Part of a small language model's weights.
Training: a variant of Adam for these matrices, 180M tokens, 5506 steps.
Each number is 128 + 32 x the weight over its row's rms, rounded and kept within 0 to 255. Layers, rows and columns count from 0. The size above them is the row's rms in percent of the matrix's.

# layer 6 MLP up, 320x128, rms 0.107, rows 295-319, columns 32-63
size [ 97  91  95 107 101 100  95 111 108  99  97 107 106 108 105  96  99 102 102  97 100  95  96  97  96]
[[103 105 140 140  51 110 107 135 157 120 153 121 156 125 127 101 163 137 180 147 147  84 104 100 129 143 125 177 100 109 103  64]
 [166 118 168 118 169 101 120 132 105 148  84 100  90  76 107 169 117 172 153 143  96  64 123 155 142 120 143  99 130 105 173 153]
 [104 168  91 186 138 145  91 171 134  88  46 180 110 152  93  97  60 109 149 154  65 126 135 105 143 113 120 160 119 111 107 124]
 [ 62  76 112 166  65  97 136 172 191 153  62 114 120 105 160 134 141 129 125 179 175  94 116 146 142 146 141 137 108  88 123  85]
 [130 179  84 121 113 181 166 101 140 140  72 140 115 114 119 171  95 142 188 120 139 167 141 177 117 141 144 132 115  71 116 189]
 [128 172 132 100 143 167 119 164 138 103  77 168  82  77 158 126 129  74  98 114 125 154  56 113 119 136 109 172 133 135 147 134]
 [115 163 151 149 166 158 153 134  57 102 122 103  86 118 130  68 109 138  92 138 149 150 145 161 109  98 116 127  96 100  84 172]
 [122  83 158 110 104 172 128 192 131 192 157 124  90 126 120 136 153 170 144 141 148 130  94 109 107  64 137 107 118 188  68 100]
 [158 131 153  92 120 143 188  99 144  91 128 167 143 132  65  78 156 148 141  95 120 119 152 138 102 109  99 161 161 120 109 138]
 [146 118 151 108 111 153  59 198 160 174 120  92 137 105  73  67 149 141 116 149  92 123 169 131 148 156  94 133 173 135 230  85]
 [ 76 133 168 155 143 159 164 125  48  95 146 184 134 200 172  96 144 168 136 167 179 109 126 143 134  91 139 125 155 117  87  97]
 [ 92 157  89 137 121 123 164 119 150 117 161 137 183 114 105 133 146 135 151 181 209  64 138  96 119 115 119  96 143 201 136 104]
 [195 164 124  99 170  94 127 111 113 157  89  92 127 104  98  75  96 155 190  91  70 111 110 112  94 126 147 141  92 154 124 166]
 [176 117 105 135  71  96 137 140 132 164 116 100  76 153  43 129 135 106 171 185  92 109 146 128 149 134 100 107  96 118 133 125]
 [140 131 181 173 104 150 141 154 138 137 141 157 123 139 173 128 108 109 167 122  65 126 110 118 119 141 193  80 100 179 112 139]
 [ 72  89 137 134  67 133 156 127  86 140 185  57 152 149 182 153  94 158 125 155  76 128  99 145 117 115 123 130 109 173  97 138]
 [177 151 126 132 198 104 157 132 162 101 104  80  80 118 114 199 115 102  97 145 126 122  99 131 180 147 113 175 176  40 183 160]
 [125 156 131 107 174 143 191 191 142 176 135 141 119 131  82  64 105 128  96  92 149 101 147 129  83 139  92 152 151  57 123 117]
 [152 142 102  89  95 148  84 132 135  60 114 127 166  92 131 154  58 130 105 120 135 109 166 115  91  99 126 135 108 135 113  37]
 [113 176  77  94 128 143 120 164  79  96 151 109 164 118 105  92 114 137 120  97 106 111 137 169 169 129  38  65 126 153 142 170]
 [135 154  73  99 171 134 159 128 117 131 124  92 177 106 116 124 112 172 152  62 128 122 126  98 172 120 191 121 215 131 184  79]
 [ 12 140  48  60 148 142 155 130 112 101 146 127 126 129 148 142  98 110 150 126 101 139 137 120 148 160 148  85 106 149 153 174]
 [194 134 100 148 119  92  99 137 142 183 166 142 113 121 123 197 133 145 129 118 113 119 106  92  82 108  97 175  81 151 105 182]
 [112  90 124 173  75  67 107 111 189 108  84  72  92 116 106 194 125 143 107 177  76 126 137 153 162 154  91  98 152 141 141 156]
 [113 151  89 148  76 142  98 134 145 120 169 121 118 152  69  79 166  86 121  64 127 180 178 102 152 148 135 152 149 141 136 131]]
# layer 6 MLP down (transposed), 320x128, rms 0.104, rows 295-319, columns 32-63
size [102  93  97 112 103 101  95 101 101  96  94 107 107 107  99  97 104 106 103  97  97 101 102  98  98]
[[ 90 145 138 107 156 145 101 135 166 142 127 176 109 118 169 198 102 121 124 110 141 140 107 108  82 124 103 212 153 155 146  88]
 [154  59 136 123 143 168  95 135 182 170 175 116 123 124  83 140 100 106  95 121 108 129  93 130 175  69 132 138 173 129 136 109]
 [146  52  99 152 154 167 150 108 173 123 116 104 181 168 155  81 109  72 108  83 168 138 118 126 121 138 108 157 125 117 162 174]
 [115 159 136 136 160 136  86 116 126 115 127 122 173 180  82 121 203 163 121 115 102  97 119 109 215 155 110 151 108  87 100 119]
 [133  86 132 119  80  83  90 107 156  92  97 160 145 113 122 114 101 113  76 147 110 129  98  44 137  89  92 128 115 135 129 103]
 [160 141 188  95  79 130 108  76 100 208 110 115 190 143 117  99 124 128 125 164 118 105 176 170 133 119 148 126 144  97 153  55]
 [119 128 123 190 152 168 103 101 117 131 130 133 103 176 102 149  69 112  93 122 147 156  99 161 125 107  87 177 165 138 114 136]
 [182 181 125 162 118 149 111 105 127 134 128 159 138  76 162 124 115  90 140 111  91 127 132 133 169 137 108 115 124  95 115 144]
 [ 94 125  99 127 152 113  89 163 164 137 148 129 113 122 198 177 140 129 115 113 143 105 122  77 173 140 116  90 110 122  90  88]
 [145 120 106 130 168 138 139  63 169  96 151 131 145 137 148 141  76 131 121 125 126 119  45 137 111  99 154 128 141  89 125 151]
 [121  73 153  56 155 148 122 121  76 125 173 124 109 128 133  97 170 126  93 146 123  90 138 129 152  76  82 115  94 130  94 170]
 [ 83 115  97 148 117 130 102 171  83 120 168  87 161 108 125 120 155 134 164 108 163 117 106 106  63 129  94  71 154 171 107 161]
 [ 97  71 100  72  96 174 158 173 110 100  95 123 132 118 149 133 127 109  99 170 135 135 140  90 131 157  75 130 114  73 167 155]
 [156 180 184 148 142 183 125 105 175 102 152 141 137 112 173 126 189 127 140  78 193 146 110 117 124 158 150 206 199 148 131 181]
 [183 133 100 111 130  90 122 149 125 167 199 147 130  82  97 135 162 121 124 192 145 157 156 130 107 110 126 175 192 104 101 135]
 [144 135  61 167 109 149 175 143 148 117 106 132 126 128 102 101  79 137 158 160 142  79 115 171 131  99  54 140  87 112 139 108]
 [115 105 106 145  87  96 141 103 108 100 186 148  99 100 141 180  77  87 134 123  87 107 123 160 191 183  75  49  79 128  84  99]
 [119 163 166 136  84 148 111 100 134 140 124 131 128 216 102 161 168 149 115 119 137 114 135 134 104 136 125  86  76 205 126  95]
 [121 104 103 138 153 141 164 121 163 141 105  37  95  77  98 102 167 140 119 133  87 123 150  69 133 110 116 151 130  90 153 151]
 [132 129  97 150 116 138 152  64 123  82  85 130 126 135 124 179 162 195  90 124 120 105 149 124 128 116 112 232 177  59 127 150]
 [ 94  89 150  91 131  97 146 101 153 163 144 218 133  87 165 164  99  93 146 139 106 122 141 164 140 129  76  92 103  76 106 116]
 [145  71 157 144 109 166 128  89 144 107 116 125 125 137 145 164 200 114 148 158  87  70 179 141 121 118  69 148 155 137 146 138]
 [116  83 145 157 142 150  95 152  98 109 135 151 140 139  53 161 132 101 142 130 185 149 122 170 147 124 149 144 159  96 142 185]
 [124  97 103 155 119 137  99 133 151 170 108 128 105  86 122 162 164  88 134  88 105  96  93 171 148  89  82 128 117 107 155 105]
 [110  99 154 113 128  85 170 100 126 158 198 147 137  86 174 105 125  61 108 163 180 138 133  78 186 154 149 172 114 119  95 134]]
# layer 6 MLP gate, 320x128, rms 0.118, rows 296-319, columns 32-63
size [ 86  97 107  93  93  88 114  97  98 110 105 104 104 110 102 100 114 105  92 102  95 101  94 102]
[[182 122 130 151 113 163 123  95  90 130  99 114 152 111 117 135  96 115 143 111 123 162 188 152 158 136 151  62  88 169 100 170]
 [ 92 121 134 117  83 149 126 156 166 161 113  76 116  94 138 104 139 124  47  87 177 127  76 134 152 170 156 172 115 173 137 163]
 [110 107 173 170 106 110 132 152 106 147  89 175 161 132  46 118 123 109 158 153  92  46 107 149 161 159 148  91 113 116 166 117]
 [162 118 132  86  97  19 107 132 152  68 132 110 183 107 116 108 133 159 121 205 144  98 113  98 159 140  74 150 162 120 142 118]
 [154 150 139  85  87 109 102 122 100 144 186  86 124 109  92  82 238 148 116  76 209 111  74 131 177  90 141 178 155 124  84 107]
 [119 148 133  97 144 123 157 134 105  82 101 135 118 129  70 116  81 121 114  84 167 195 149 105 153 120 101 152 126 164 163 117]
 [ 53 116 144 118 132 139 150 140 157 112 123  35 112 180 129 167 143 165 121 140 177 171  97 126  62 101 144 128 164 161  79  96]
 [183 158 159 104  81 147 174 103 131 122 114 120 162  66  57 110 121 164 137 143 143 156 114 149  75 151 171 145 127  84 146 213]
 [175 148 112 147 179  90 111 172 101  77 145 136 133  93 119 122 129 155 136 118  88 100 130  80 103 137  52 149 163 118 146 105]
 [ 85  77  79 142  63 126 128 115 115 154 126 126  92  53 138 102 121 122 102 121 122 136 138 118 183 190 117 148  92 139  94 150]
 [177 178 109 112  99  86 119 155 139 135 173 133 123 108 101  99 111 188 176 131 130 146 163 126 123 111 115 107 152 128 116 187]
 [162 104 144 137  94 101 169 150 130 120 143 105 153 135  86 113 142 130 114 116 142 174 136 104 108 110 170 171 150  66 177 162]
 [141 127 197 127 186 132 122  96 156 108 144 188 143 112 140 108 175 113 167 139 209 161  92 113  78 141 163 127 147  92 150  93]
 [183 181 156 146  72  93  86 120 204  56 151 138 146 131 172 157 137 123  89 137 136 147 108 103  71 128 153 185 162 147  44 139]
 [137 116  84  83 110 123 136 132 139 131 136 120 175 130  91  70 124  73 131 109 118  69 168 119  82 104 145 132 166 113  94 102]
 [ 92 144 166 113 145 139 151 108 115 152 116 158 163 120 109 120 130 130 101 113 136 138 168 137 125 129 164 134 126 112 177 142]
 [161  98  96  60 131 143 125  81  91 149 191 111 122  85 136 120 133  79 103 202 155 164  84 130  38 105  70 157 101 172 135 137]
 [149 145 158 135 162 111 118  95 188 161  58 103 101 122  96 126 120 100 197 137 137 102 115 127 170 108 110 147 125 112 143 126]
 [126 128 155 175  98 165 152  97 182 181 122 149  62  89  70 121 145 116 151  79 126 126 140 140 167 104 178 194 115 111  65 117]
 [160 159 143 151  66 155 134  96 154 104 104  81 134 123 110 101 122 166  88 113 140 117 108  72 109  90 143 139 206 169  88 137]
 [176 120 113 151 118  84 114 135 186 146 149 117 154  54 148 139  94 205 137  96 134 165 122 177  97 115 112 130  97  92 104 199]
 [122 162 175  82 118 135 106  92  99 104 174  87 150  75 143 119 155 124 134 119 182 136  58 130 142 146 180 178 122 136 144 145]
 [104 118 114  95 157 150 134 180 149 174  78 139 151 169 187 114  87  91 155 191 115  96 100 129 109  75 157 145 131 143  95 109]
 [118 116 203  99 145  76 117 124 156 187 143 125 117 121 113  92  65  87 137 165 195 100 110  93 109 125 173 137 100 116  33 109]]